config.toml
norm_place = "pre"
positions = "rope"
train_tokens = 524600000
Each number is 128 + 24 x the weight over its row's rms, rounded and kept within 0 to 255. Layers, rows and columns count from 0. Numbers have three digits each. The size before them is the row's rms in percent of the matrix's.

# layer 2 MLP gate, 1728x640, rms 0.168, rows 41-70, columns 320-479
099:165131075104099109151131128104124127181129142132123142117115134151126114143096100150061139135164173165138126124119131087087135139136140135088120119130149135176122133109110128106131160153114107113158086174147152103154128099104121149112080136129116094140138077154153132150101106119098147160108124112102126147140125134130141091086133092101099130157136104088124105129144140123106118142081167128139126125157153126096106091138103170130163121129115121084102116139103114086138108114150110
096:061135097139133160139127113135109108134161129168103109126112171146131143125139147141139166124136129141183146141212118068117124085130134128126161126123141148081129116133159130132113094103112129096140106088163126115120151160135094155146125123132135143142121111153115109120151088113104107129138109080132101145116121098155117173089170162198176134134111123161137135095113122103146104114150111100161155077129187155147156132117137139141117144123121140103137148155140095176140109122107116
102:107118135129142138146126131094094109134097113077151130114077071080126138104074078140095123111092121089086117111115134130094145135093142161118087115112141169131101164095124119149112127126164142138119089157126114147129106151125147149122141109150116116109136131094140140083146122087130103093110147119103151110108134142165081117171147111110117175133117100086157122110124130112146154113131149162162154146137074087098088165119105110162115113118160141125122143121125156141128103105158133
096:145121146126158159115124092138145136105126126167114104128143157154098099143116161192094106133081144125127083172102127121161147193189172136131145139139111150126091164153129099107140111082151145114112122136086127186100130096131150135109132143160126149123147120142100088137127136145139100166129106149133100124118144103112107153142141081133107110149097146137132103144127121099156124144066187151110114127139120165164125120110111144103162137111087118106163124126194106134116129139123173
095:073185116118141122130111156077090107103149109138116122141168125105097131107078076136124158154151127139119159084149122138150115143121089181133135092099159117121185112132150056120124136116103117168146121135123111106118165128145127129113096121122121119107163160075116104142092198130087121120167107104122115141093108109122096119131141154113109139114157161128118138176122100106120088167103127152159111104125090143121149113093140136118107079219171163116126115111114136111152155102151106
099:145151109125102131112100154143131123148101143109129132144073159166157133093109126121120110140097116101130065120127153150116122135139146129147159144145183161102111111149090127140124127078123099109100123131166119105144141136097132126119128120143177155152126125198144118140134156081157106138130107147096139120132137146108114192140156143081123161128146173122152153160142181124130090082123114151128131099151141056124143136090136158139099127110129121086143091149137130145089159161160100
095:096121096149125127142124089092102105117148167131132143118097088115133140130118143144122127114080114087174090102122119117149114143182101135135099152124092122152145132147125122141124174149141111098152094120127115130109085110118127143091140067135136078120109125126157097145110127128076114121157137130095106102125178114162104116124134163108143136163130145128137151145133118121153142148141167098111123130158144109160118189091091167112135149126077135088153120122115125145120141142157110
103:142135159152069107123105113136147148117152118134123133075103127131136134126120143143163118168140106154115137130107110108100142105124163119142088148064111128120123153150131125139135102129091093104135125090150127093116154111122079147181113096080142145130175160108101143132153098153159124143152091145135124123138151112183076119128116103134123151123129123159142126157188130126147098133114132121149075067085116126155129110117143131117143099110086148141144133099152145141134174134081109
111:092089125091110099091122120177149149114119075165088113148160162131129130130154150120150145115142166119103136150126084162113118133107085151136128142101122138109143120127131103092189111137150142116113122066135155117192126129156131148108128166129132152144132128149126167089138113142139160115134138106093116146098188154140176155134113118119118173121111097111195139142119156119170100131127132118115112114133154136110132129113163040162123151148138131133154110110114137118108109128118156
102:154129149155139151095108163160158119151118147171117123104128129106160133113157084116128117093099116152039149087146116177112115114132128116113135110125107105173137147130099109162135152162165148126086084124162146110149201120137097127112143136135089086131149123124099135187123135121141142101158111132128105100098138132135129176097150129134104148111104140149132148105147135123114143146110094096151123141157161113125123114104145160137108124101093149138170081108138171107158101114102130
106:142140117144125095125158117120178167104071154113070150065112110124162110095104127120121140148094129157153146146146116111109074094096114130070109122116157119121172127133132127179148143150167109062147130118152103124189134082097135095147132112143103134156165047126147130146138133117157138148114116142179099139106105122113139132125094115144092156130115110131129107086140092146129139136119149099117133101131124132117109131105124152099139132125106123097116123091112148087106149111113125
101:115139097164094117092162156136130129168154083098151135103147096094063135128085137133087092147094128084120140146123106144124113180158117087124144104170152141115127135117132122120129113155097133153108118140101137110108117086153126142137128107112110140154109107142131113131124142170138124091150119095152138165143100127166133106150157126156116126121142110146140113112110151137111103121129115124092107113153137084141158097138152094206161115103119130113169100131144123177138162127098135
109:150106155113180185127115120137128123126127096144167131124110143107079119106121095134107120141126136096126087131098161177133133148092096102141151089177144128135166169124138159171147140129069127147137165169109143125118139112109118086127168151130136122106073098148109128096156163129119131132091108126079126188118096138164096169145122126157089138147153090155151090102100113120110160117157099153110103147108127136139139127122086077111135134123097150161159114091178125142137170133123120
096:102134127110118158116153125131129175121131101144124107143131142104090125138158092100149144161087129119093084148167095135130116082156116114144136140108137141117109139129182175094148090084156126144110165121129105142131147139114115181097158134141133139089144122159132121118173152152121134084161139115135148147125140082164140106150130158161122126125113114164137139139133085128123156101129152111131135124100143127138124093141123101093138151103189169132136137121126159128121143112138123
107:096115143142127138108121135096095094104109158147148091128115103168168116149068106097128120094116103146121149084069116111131100152128124143106123165105113085111146147134048083107107090097111120125118158138115147132128126098155144126134096127122108142169076109119087170138081126172099131142108178128111117101138138158125110124096087163176128123139117126126104110140118154177160076129094110141109108118167165139138136157127122107121129101139083128115096116098115124107129111156133114
100:145136107116144149148097101154137121101101127124118123126098151136132166123151139132121133148144121117169142151147123110153151090125113122120098139159089151129117104159172141149156103125091161098135132107170089107127152153153113112152123168125144111173110133128092112142141139149130098133115094128152163118151099127086156150098136117136132106093114094114133100088136107084135107122147113131118174108143137168153153088115143138141111157129167143116095123133143140136136123121108087
099:159118163146130134167133115132155126124162119113169134158087156165150112101113104131082093108120110131133108136126147103123159099139132104125154101149156124154118122129175090140139152124134151136154128104159108102176102112090159174115139109157104138106128149153134142117164131129131160133144110074140118174146121087128133145117140118123142165139153138161101182127106121123147123119133148150120091132119124131133125114157133116151155113121163100155137097112103140129098122160142124
094:088121178114119131131159126142107132136142135058119120157146122137111108143124114143101133110149131099128118114121133103114140114134126091111148111103141145120155094071122126146105150167150114119106099134126113139170144166100121129120125117142172160135133154166149128143109120154159161095104139104127127164113160114148119190156169127153088137159137106161148120109103118096099128113136143106147113139140139093114156134145128096120101150124129064113117116123167134114181130095116135
098:136139098099099101143145133129128168140122139120162159101122083171141090106109102142140092146129123139115148183129128122159141154161118136161086156150114128131111116156166104126112132131102153158130131154119124117152141162135121186130106090165101106139160140143152102091101178159127143180087128114110140127168115113167101146114100114116137105106144100177133123145148130139158108132130135127140155123107147134123090143152163100148117104103125107188159107172098131085138139142148179
121:079109146103112144149118119121118104132125141122095140095104140120132117110095125122094140154101140077127129130146162094154136189158117156092100100113070109158137105128129044104150103108089081126121083134119138095125114108056129109127088082107112159110118164145157122101153147172104160152165128134115127128168146123158110128099123116161145104114143140144120085125160118128123115126126148110159160113128116130149133170136115131095127122131153141146116142120099106094182104120124145
105:085115113124076146149153104139086099074141102169140099138144155098110136119107108082112136125098139172134100105141133125139123145128171176107109146177131116123123093102124126128137099097164138128141154134133106104143134155129113122168144116141101128100141114125200128103144142088100108098100170151153113144165124084132145144120115111168090084118121186114130149136089153165123085126147063126107090135140134130106135093108156136128132102121129155193122075141133168180137097109119078
101:106147091106134092163106123153118116104114109084135099130096122113113104110152116157109099126110125204121129100105121127171131151088100149162165089120120132145150096115132135128110149114131157130144101120120111150093085099104122097090120145116168115122118075137105152087162106130106137122125124136100136096129139135117117113144074100080154120077133126137099110160129128142082116097177117140118127143153171087123125104149120122130122141158135106108145102142130136142121095158153096
102:111150126141116108151148160094164130148138163134105107162103162112140133145128160098130098123157121118130123151152137126117144115069193191156117139146087172114148103081125098093118142069145120115133154140065085114119124139121120157129104124127109113099121150136151130133130096119127099144103105124126160137140067154090101162151124101084074151102144123113123149165151132095143134084065124148167117117112152133156126079149137108099087138140130130150132167146123166138155130103113125
097:108138139127110124116152124133125118146080113111113141125081128103179082172130135125102105119153120119152144119134097117110142117113135123120124130112150114088150113125147104118070130115130152145153086111121100129133169112127090136127128113139143147120112124147119128107126147149105192174105125091142087118152111140104149133115149165140148126151113117127122121136119142104089123133168147130130117093147104144138109174167092125165150149097164112123132140109145123148098159113123124
106:098114106116129147134140135110152153083139149130176128163133094137142160160124137140097111122114138120103154141088139124110152132094114136114092144127146170136131122150093146148153106116127086174120118087103141119123092158117134172124082149183160123096134176131149090137113133139149123155150132136142165115125133075124038125138119127152103125111070164155129134130107145129166132098120111116175155105091153116151099146130154122097118123097154139126136134145126086161153149120135143
100:131143115192142096125131113081133125097127181094116130091143129137162119113109130113179128141116144135159117124124099123169158128119125139149095133160126106155115115074145107130145092128113155121120142116134147091145116143131131136114111136107119111133149181138111141073144138144112110121110115116138153146136103135115141130093158080107165091106108154149155102114121116084128135139126128144122116123107128069158094156130133146131158124114151121143127148093104125125130118118122135
101:119110099090160155144139180179141116143129140145148116136126141129107090126135121131124115145070098172108129142132110157139120161149091116124147083127139122129127128128104143133124164145169111118162171121161126116117131115102122108128164143120137132148107098109121091170168167139150149145168113133123092118119134162157110095128125162119077151121110090158158078147087139167158096128148108063113166134109114134136138105143143117134138158131111131109126109141152112083114134088100113
093:117149135112134141141120110139174136090146125100154124136124121125150104105110135128127137106141144143131143147094110131141156169188158089136107133112119113127195100150168097135143150130125093122129151139131087123131082095147075123115149163105132135138131106186173171116111147128130157126131117105107100173123139126152087150144138157122128204149101163134130129144157100120131101110154137133150110118143120087102156162137141117120131126111135133104138131156093083133096109154126136
101:129179132097118170110139091082102141142181118128149128114137089095109112152149127134170152127104140120167092147143116141075149184139115130168100101121141152149099115123141092117160139154122129111132144112105122110134131139106139093147145109183143122189159126124112107125124135136135102201186134131119144150119160133160138135112139141157120125118121160154148147140141125141137114124150138113088122112135142126116076105120151144103140136127202131156118140106137118150118093113122142
107:165098149131154140105130124128136101134131133125108096105141149115133133109119122119089113107158123130155094108103105101116133133134147159109172150138092168082139104192125130105142129145131149115108117105110159120159096083123136091108093122153096107105164099128176151121139160148082161118165089163085090146143135148108130102111133108115067160160163101121129117126122161121177144153148126164119139157124077121114133109146183175131144112097184131103079077129143140145129127118082105
# layer 2 MLP up, 1728x640, rms 0.172, rows 41-69, columns 320-479
102:107123153123116163135183146140122125106124132136091084136132121124134126108159134122162124170116089104113087058117120159106115079114117108127134177163127122043129146183125102120115132148149121092099175104154122165083128126077117115126117111150112162076137152100096139128146140138137128086128115145149122152151134110142118152114109147125147137109114112171115139158130133147216167176125109128147098115101128119121109180119110131118114124160122109141166134109140102166114146115153164
097:124161121102162168127139125131119119144141135132139133136109137163114117116109109143141141120147088124127098132124147105123118155140140090097093134127135122120099134092126076108128140126133167124131137159141127106158111161126109100124085104175089102103128106157168078081097164115107134141146132073156095132138110112087115117104166061098121115112145095132137190094138129163135137153124135150166138166112122154099100141168121143154139148176096150124123119130131125129111115143171117
103:092108082111124140123152149111090078118137160108146136141077161124102142147111122083147125151125098113126128090147123149121129167124115168141117134091123148111175114115110100142120101112132125142115146170120130106196096147123145147109125131110123123125145134102107119097145173133119133130097106169131134123112118155109127151145102136136125133159071127119085114125139143140113168119124101132080171157051088151138105123133140099124143121136103168111090104148107107134111117151147122
096:107101152070154132095106125135195136134117124134140121145096127172107124182102091127087132135141137125160073158108088103141138152145095150097143128126105119142117136136124109109130155111113163123117173100086145188112112100104109143076172132108124097143100151130101141095185163172121134151167140144105096142184118061126103178157115145140136131123119127141125090134120096141120167128137168154138093130123152148143104166132159167092106178113133162161129137161131082099114135080108137
094:122161101127149145031111159104128130148161124145131082121147148136109140099095074107115165122133149112143127145113113114149153140115106168146155098116172106121132103124121110123107135127154115136139115112136095132132170162160144158093113122160135130143105155136099131121123166109109129101148131129147076173077107100126105126150133089132090097141152180135121132136127141105138101137116145131108122098113095131064152132100129089125102135163120147141166124139146148140166132126125101
099:114109137101096126127131124161185112134134132119111120126106159121181161096132150126114139161123135088112099163129119147163128118122132084143092131104114117096110141124101115133121075137154146130142110125120152132150104135101133154143179101158119124140129137137148111165169129130123133142131131117084110122136105109147132156147136158150107143154120091096154118141110134151118121069140131135154138107147168098161165100105138103091163125126099149129126129125093155121107174174143098
098:152085136125146072151109111135133132158135117123108131113109192145150134126194141124138108152108120175136164110124142140114108121096137111125122183121097130083103160199091138112153168141176143081117132134129108090101144139106146097161110143151160122116108129113157158113113131142137179171137109114096128154124095115109140086112140171111104129164143131140145107095143107153105171141153140159128158123122135146133084177122126141063128120124104055111108130080176134143140114137135120
106:130111119109122167132145115140157111118072111105160129139159118128101111151132137121073142114128145165126154140121125100105133111122136151110167116128126117108134081078143110121133135117149153143171125130135128138132096135114126117102137085155096092113133124078152095094136116128137125096097121120138108149093103127112173144132129131088140188118139126055118179111120110116154104134125133172125117177122113141124131178122119101116098148113126156132095125136135132118124072074125165
108:132144136153138138129188128104116126138114144083124171106117110157153149124132140173084148122137114123098084105139145081097139147117096130100171121117114147138161129094122143148126114106115083095135127153127087112085087129135137160159136090128128124130137135110096113131118105120118086169130133080147126146143106128102102113139166145123122149176177147149095125128150120139141164118145194127157170128132117084144114118131156138102093087119121153120130123109163155181113127161112153
100:095149118137094128106140126145137112176110127119135101130146127120119105137131145114079120117142107153140163112130136111147084108124144154086118109118142092137063185150111142103140158117138143090141168136140101125073082126151125104133112133125150143112139126119152136085108126121123129104116156118154129151161128121132125128130136159105125144159175109131125101136130143109096137100149106135158076139113153137124090144123166133104123119144115170075171160114173167151131090150150087
102:161090113167143120105102092144105127133149141112169114095116118129150086145125159105153094160098148119097149108099163129152144116169117132126096118150118136121104134113106138091157136124088106136118107158133106127080164157115088128129122096066131113105126142104093150115134179135116119184122168136132140110161170134178135110132124101123154124139150123141162120139136141118105116171157101127155125174140180099079137130129130096180148136123122166111142136163153122127168137110137134
092:135093156123117149097191147111089167152162116163172105108115145166105119119095143153184125169099106143152106128135092115160086157138167153130102128110108121140092169115182117163061099125133136127125116136113125104097144115162124115105118126135121128154148118136136123080145061089142111101096148156132118174091160095139118130110143112104101140136155134148100094126127101162151111133124120145130116138164141198152154105105111140102132116116149134153139116175113160159143165092101156
130:137120094131100134101106152109108165090155121090156085164117125107088150119148140060086151124126099130100120158157120089153114131137176131141113122161109122125125128125150121138071114134126164117137122149126187104128110151143123122175090111123154124128113134123112161132097097086099143118150118094098074106114143185097118136136125140103147144132118111146128105107136105139159143095110111100132122119098137107098100155152141138160126150131139098125163134089124129118134074145141127
092:126114161109129133171129149142158151137126160130144103130090115125120112086155108117149068125115104124098161154108167104128096150188174134138165153128135098122077165110118114134105172143137138154125092106119110113116143116140128154084137137124088113102115166127170121110153139116141143102126121086126086144133132158123107122151105181103138090144084133123124087127113135115096183078169104125141142153140120112117137121116109163094164121093123143129159058102120093111122120108173105
103:130146125116172138123161142110138159172117119124105136149171142107192135129157156151125139132150130137107139162158151134101145109142113161123122089140101162116106127117149139110143102101152121137154110112147127143130157173098172121142115141136105125161117149133122109124139131131111133118132100140174136151109163148104130161150151125124149104092133149136145116080138134127135151044084144120149099089124164119106097136085129145137138130126153087101101083121142131116123107104156149
093:125093148093094128091143173117086167125134124123103100078160144082134149070136160151113109086158087110153153103153095136152094124137138071129146132153117140128131119107161136079094133116109123118127116146110137118107080145150142159149089102086182153093079110075140123182101153081130136127148117059106120146104142139157115123134156134129124152142206154135101135124134104124137090159155125138123089148123145144111165156158157116083098104168105110124127131094126149121157148119128136
097:134115136140115157130106140113126133097139105080139114129121130136092106131094070104116114105114107155088122143140114077120119123135128122132128114158155116123130132161123132117113117083130091144154131126158092139112110112136136160083138119146126087111150132140145112163106114109118167137140097102099143170149091081170167130112160128130128159146156147154120138119090129129155086104113116140117093148113145133129106120154137124157167144109114120111147146088108123131131092108125159
094:130095085134122129128141121120145116077152085055140124129154105120108123110135101155118101094117134156157163069104180159141154130126090120097145130109162133147107115085110111148109110162121125139079127166166165146165139134084134177076108122099116149129142093142132156136117129158133174101116103112143144126161135103108098163131136123148091135128094172141138111148095126120086114127134133109118163127157141098118129162103123089122103117103147109170106124132147141126115091094160133
095:144133110105132161150148157119158151166093104109113149100143101168144123137117152122155091123109155099108127155150134122169130137125153137147134130134114080104125163171136137102135133126140127162117103105128180161168147130125158127090139100137110088115173138161094089126125121139131122115143119089137135157110134130132123083146152130106181105098181127135124169123147131121132135119164127131136138162133137104175130137104149169110120139115104135161151123159134123170138057114118123
112:127140131111168081145113117141164085117125150123102109127130124098149123103099125122152133128121096129101187158152121110139145170136126128113142102148127144138130131129141116099134118136119086135140087156099141136135131090138174120148120137154144133112150161115143129125097120127126149084101134090154136150106106108122179113099099120093165102076112125148085113137155104182113148115169132139130145161113120109126130130130122141145148143114110150129105139128140141117123074126142124
106:145127168124119106141152108109097162106110125140159098119171137104136125117095099085110146073145135156091137120084128100130115102077139163104139128160101108114132105113132084166133122148133148176130137125163098104125116180092111110149091074129103113069143090104118151133156162127150151136097123102121136133159126118151144133089120138140111099159127151164154125094149060112150158132126108108124146117113094146122153116120110128108146123135105126136155080098118124164112138122100140
099:110135122105114145123142115144086137129125150139106091113155185154142068133117166182130131136118133111098105094152111124135173139113170148204126075136081133114101144143119101142131121133125119150109113130136140089098157144117120085145116152171092130105118139137158123143158099113053085127136135136113107128142109129129132150159074143056102111103131119128134125121184121139116133137154115121119150121121112181144141136140121116117105077086117107089138102124134140144151168147124106
104:085153108130116106147128156085124135116100182132121105130144120125152133143161111142145102155155098110122108119161158104135144137107189187157143142151128133150133099080116144125139153116145164158125148138109153133106123121127135099153111127149136073123136136118143130141119162131111111140098135100102147099158081128107151103141161079096085131100161170142121159150133116132156118098106124116108106109089119120091110114116121132138124133132128109121112151130122171161145123119131099
095:131130147150119111139119173135104186106136141123126129105129117099078107138107130137139125162132110112141118170127087177066113111089139148121115142107134131123138110132179127120065144133155131116158124107114140135111143132145095162167135120125109121107136130116116103109104131127101153104109106113206175117159099154127141093125139150124102123133123144133157145140155173116099083076124112113152126062117148157136126151133109127159105154134116142133097147141180132155129130127124121
105:118141137149123153145078144135162110137159146130143114113128119144153102140167144134101161172118157116134109121145110131087111135107092117108131131136147109136142148128142116120133078137080122151127103117150096126162130099130141160124113123096132108139106124093098133161123143136101114145115118108141174144145161157116106116104125124189190127079138144139163139155125140114127118114127089158139127078059156089147120098121123121163156145125140127080108140123115143114120125138126117
102:083101126085155139096165112167150103138143112138105129185130141157119149118145146102163124092134147112094101149126161124101116105150140107068160113142128111120097118166118146130136168153143100137131133210107108130139137153128085077098129138149151137137118121094158110172103107117123141132134112140081156095129139165163148135111073139124109200141119143117091136144135188163125104090145196155151151150102136165126123098137112088116100114100084148088144128139144123085153130141132118
105:108095103120193169159109144092162142156115103115129152097138150139134118098125151113125104156124105129138118120142109156163092139168114149146138124148085108136122113148113119120109135174135147132122111170157148136096063108113105156137115144142143143110162120137134108196092132132080128138154127169109136105090109161138110119137067113102141129166107089146142096083110170135141103105138104105151107114125140133127108107141117145157162121136167142138105130132130091059112126122105141
099:151141132152119138184147154108139112125130171124140146072132092137076137119117161159170086119126123136146136078132106116152125142130119139108133098135156121125107115106101123113153139123129126130159101119145150132149121136152138118107149105139169093108105116129150121144140138119135082104078137145120132134129146114085140094150140106122127112161146121093136173154166110134143137134142116134139122124143103132145068117134154138136138126124136115153120156148144114079135129114129124
101:151143143109159134163076109100099132129121143144131065190158077107149097110129097067115147102116159103134139145112106099097095137146108131167140112105083160096130103102162108192123119110127125144141126122133164115145104140124114144101135098122117168149104133136125110143124182129157142160127139161108161118152133117181154129107129129122119146088107127196134198100076146117092146161107098102142133160127152147130139123122134145129085153133113109107151191113123112132139064128177142
# layer 2 MLP down (transposed), 1728x640, rms 0.165, rows 41-69, columns 320-479
094:135124094096093187142090144099152161124177169131157183157128106136143166084093119134150107145148146125107152118124153154125123181120104088141151101141100131119092093130089139118118131137147106146100119105124179093138125136172161106096123154116164087145160103130109154154106146143128104130150137093126131132171119111108084107144108110177110098142127141177151127125129153135128161103126094118104116104126124104123129152146141108125135183127100176170149108122132149103143077145120162
098:122123116108133134130078092119148070118108117167147079105140142142112117107090109163092152124115090133093130147113124137135157130170098124136145135060127120113147154116115164125142134131101192101127124152124101150156137115142123120115103121134152090107154148127126152105143173108087088160114097121090130119133133153100177146122112112114129125111122132158149141136143154144161103162163113116077142123145139114140160126138121162135150161151121114155150100120110124130137132130146099
101:095165117153156127147112170163077119116162125122123159127168157118146167079118129126142149101115128117088112140139139132129124139126129127142121115175067137154160114130080166121117151088131135122135129165054113091101118152104150099135150143084110134153151163074099134139125105152134097140121129144128129146113140157121144126095137130086136145197134137121140131139135176156134136079119144118140096117185165136124140075106144123131155127157122129132099159144138111157116117145102143
099:104116121141127147077097166112120122135115135096109166133161145132134088111122138109111127128140105141146142106120152145121099173123129157096144107112173130106164143129127134138121143129137096116138133161123114159145138150098136090136154111132136110141151155142105114135158113144149079156114166108125145121097140145109109144113130158109135111145153134088150112145126145129153099106141175164164162159126147120114141135130119175170121097126146106152164136135144131135130127173099130
098:170171148173173132113138158110116138089165110092134150154159131143162136147137147117152134128115113172135175098132115123138162107136104117124120103105161118136139103149193105128116181096154133136122112144080138125110164138157125152174075136133087102088143115128138150118109156127093113153117077146094134170129104114167120131097161121139111089120168111122131144161104085088137145093110125130103108142107165134082158112123149118119142128133179098078082140091136130090138176188108164
101:114122125092114120141102112161155175119097139138161124086108155155125148087116099123137108142118116174148079127124109133126108138169143132150109081111168130135139113156141116099129090160123144116107170099120129135087145099083104143192127105125120169175125121184126138144123175121131095116102083128152094132132146127074107122139098171132110153140126142145137127145082146090104112078109172181111101103152156118103132154107181125098094107152139149114121151155133121091113164143136141
100:142160182111131104166138148160120120145083106127109136136113144129102170105165134122136067172114137096079136150157141102123191139141124140113084129111113157121138118123138128066123131143164124120118122105094167128156133132107146150122104124141096073080123140130147086141173140105141150142137108117198108137154079167118097102100123087137118111135154116149164157110121121148141133140106155108114139133125157154131161125108118097070146103146122137147146134157138099121101123114091111
102:117158122151140147160150102131131126126140153123115130146155135121122102102138131117114183109118136103130124148105105145154161139110108160089131092144131141140091107121136130128139086135163123117092138100130128171128185143132122143143105121145159118098131123155124122122086116105082143146133147115147129120089113137128143152130128105116134172132093134136153143162126136122122114150116147134206112130122097180127110095101127137121155128140123098104146111143134145085105134123126128
093:151163123158120141139139085120163105148102118161102152133145076155135148114145163141140145140118125145137085103143154049097145103152152165134128104092101144095198119092108137107170153111085088121126123136097105141157117138109137174143149131138103155116085123137118119137121151182121103152172089094161141110127106142122107110104114127142147124121141116154126202134126112100149147082106149129146141137125136119125097140127158130154126133128122163081112102118166095126090113124150108
099:113111118151172133114159103157103131168135143150134111144150128092153142136084104119112118137097125104108154116095166131115092126133099166130129097090135131151130119126152070128163175132055144151105162141100190110148083146099089143108106123159107150142136119134176146130159094130140108116125117146124115164098107072103119096114128122118110141133082109107108156118132118144139117131112135135122140113079102128141093120123127170110134146183116112142135127145136100154129097162134117
102:141149149126104129111112101166119125097173112147117110147107113132106127158062146082115148141143168134158117137112165096107100102132159159111132108105153168143116107154126117152101122118145102121125144147125077139139158116140147134084129116106161106105124132128152180125141129142113121138185154155130156151125153105153143133218133142103120153079144144148139143135132156139087125119137119084137057087163122096138151118155123129107149125136116150113161130144142121158104161136118120
100:116144121141137123085157107148088133118120165135113134153143120154111173145096146125112078155137135142119156123140129121148108139115129119154157118117145127108158128127190145085096108099097150114158131146145155179125122151110100093140121125134124105126120147095099119094147079114160124146125122121082151115112155089132140123110098091145144137120113105131121140113154114140110138106087147095121108108168184188104117129098114121108137116118150131132121101147100128130109157137126131
108:158090117130126113155148161114166127133105102116127133148104116102133134082129116174139144126142085190155158129098073132131093124126143137175125097115143154117115083142132098092126164105109179132113167092127159171142102122138124141141111162152141199141090140075118127095098131106123129144180125133115113110118121118113121136070160120111137104091093125115126140122162140123122147180099109116104123130140137116131121157147139169124130128111139135097123109079131102185126128136121136
096:142151109144141118121100161147119175105096121151146119089129111139104161122092145116144128131121129092123109098121165176108138127109117130128109080139110172118129152150130166091115130120163108089105104139136157166112126142150145142136114087115078155152097121143105117151148155125091127111088147132113151093111139144139117146128124131111174139124117124084119132148111099126116122171082165150098153112115124137107091146140121103108147150116127105213114118119097137139142170114090129
103:084110145150106151117189137115146116149117130119113122113167113144130107141103125175111116158139142088190155121164089103157091171075160170129121129096135096128119138121110129095155102167121098134107154106149135113088117133071117086148136108143124134100161119112119171123139158163147097138120068125119085140104148166146102119148126125155116144114135128150165103093092118152131106129132113087134103115170140126139130162121163173171122121146140176095110126122181149147134175118101121
100:134107169141105130128124095114125139118126127123041114099143079145172101071098081143133081098119095112155092131150157148154113134111131090143120106107113140139118080106176158120132140110129156118158135141115161143142107096154152138185106115128092145150096151148128134097067159119148144088116176141161117137135104125162125089154137108124095136123164078169130101163128135144124106134110146172162090119092153124105103099083185127093126120160084133151119112135152138113091122096089081
100:127120165147093179098154134116152114145119176127156136119111127144155120126114077165122098115095141126121149120094133143083145135103126114146118128126124144110091082129162193097136092128152116126142111104135142092107139099075131130178119106123154120162128134118132125110135151131136130139129083073092098118137134134146156125145130100116144156147144175105115110129127124149131122105142120155131140153111126123151114137128172132109112131128116125116111109148157131106177143171138128
102:170199113120120140131156076133131149133111152091112141156119091133150121085147104150139099145045134133100140117122142097116163161141158065064114126130148152163142086095154110130120157100153170088126129163111109170114089134097122120102099145104147139151077087103103109150092144138119118133095120118205164110120138136147138187140141108147110088129116153122170127147123109104120159134140171128138125123173102118127125078143159115103123130137125128148105117133130128110171133084096094
099:118123110159113136118156174110114128188115131163159158101131135109083110143118095152143123108113132149107138131166125124122136120120137169153132124115149108177152149129111143146127137153109104155160123124103116096155138109121140127126142095154146129125125118143123151103093125171128134167124144147093160141150136135135107076151101154138137135155089152106106133096109132130105137094155107112162159139125153176130121160118145105120120147150114101131120133092149122137139141109149135
107:155170144156116099158102111120123123098125140147153139182108154119127134155096079093100129105145107147095170115154164127120118114132126142130119124144116101151154128154117175149100120153118090135106153098117150155127115091123130115140138123113129117101077119177139118143131147170105153124142112096122153165129104108144133103108126139111239164083127121089092078130166126157122125147121162112132085129146135144156136163088129135146141132102137123100123077121148137114117141099095147
102:092106142139119154140136137133092084121161101147175117154145151134103176106118146140166088134160105104101068104099142147140128116133159132113124086107129108120126060134157122191098139117114131123129135103156137104130147086146139118105109127125131145142128133106110118077115144168138079120114135146114176127130121113139092157111135152210118102115157140131145103107109092164130110134116111115147158118111122140143113080134184135106125104102109128121121134108096147141151125115141134
100:163103135118126121093133135132122142128114122112098128108101127121133122114066115154129149121146159116133144150158137143148122138141140146125112146132077110135088096125103114107120119144153155157130131142142147156153112133110152139185150127144121162147159127124133147112105128107064098122201154165093176147120144146166126083143098127047064063112150135136126103118130119106131140152192111113144052111106096131110121105105105143145130115081144092147150102155160127103122117125154108
104:155126121148126131166162147131145129127134125132140144130131169119088142145170114098133084125129138131141110095099099128092151119092161118155101146112076184114162126080118118104139117110119138107139128143107098131133113165172106141116137109161131114099144136108130109123154104154123118173115095115142104118150138196067150138127123117118105133122091119136095099143155105115113103150125143143078088105115112164116107150175138077128136131135129137152126071132176142093151118103140123
097:109120128137111106152124137143115176125095099167087166117126093133137127114112150147113117138172148150137132140123096095134141150119147110145118170115167156131105103135130134140109103111113146122179133140125159114154155132158184177139141103101155130125139113100143108159114131120135098150148166134137161159088132127166150081126151134138137125159112138139171149122142102131132148157080107121132160103110091118114169165171118112139156149136070124127110121140106134165133077122118085
096:116123120106175115118114109168096083187152126090128124152117150125112111134158158100130142112098136147165147126112117128137149109109103153107096149119139108093103124109110137096106137139097134162197082130135129113136139139108135118107142171147147113123115147104134112101098111140133114110141146122172176139146087080127123149126102156165113147117100180132156135116143145144123091083112146138113171132092092179099102124132119107116136114164111138143113149128115148125133141136088128
097:102113148146149186124159124140152131161098139153111124174103133158170086121134148122121105139136095107129140150102133185158119123167111161100130113153168131128130098151095139153123157167136148114084154131149111126148054144154151114176087113078149140142148115155145086121115144090113139153151164143126105121094111179155131170118167143147151151114134103107149141167153152153158150118133160151132137127149180150142158159115116128091101147158148140098122131147070110094145177131129093
100:117129145147151144134093111108127140168112126109078140148179136164132129133131145120131126124136119103103085101127131151092062142149128147141145114114106148139109083155128103072125165142138137163126109148122140124140148149149143111123156104158139129121142103123088101074094091096093162072124128102118127106157128135141108103115118140130142081105147099113129086096160113124124115130112158112136114110139104090114106099123119140154132113123132149132108125120159110185123129107079147
100:097139116157122134181084173089184134154138154138167120104155128154134167140134113115116137155160105110152141131131088109169114107139170077129131161130151171124130140176154106134134145120142149127132138105153120169148128125117098142117149121154141176140107117151069158121128127096101100149158111115160105166093093109151113100166111147123137140111131146081105090146170101139124110162096132155117095106085078142092101119119125127127119107086123169157132104113127120158111117125079134
102:148132150114096110114146127092121101123084095130125130155206123125153117150181102166153130120120147104126083098146147123120086091117135140137141096147134161107083096109134150098137128095104132111139153133180128113138112127133157149157163120155121131153142082110149144116084138153113164098183099116116131133125091200069127112125132121115114103158138124112155157123098152129048168163171111124122127103163144109161179112078121140151127109112100132120096111131107081138152166135121131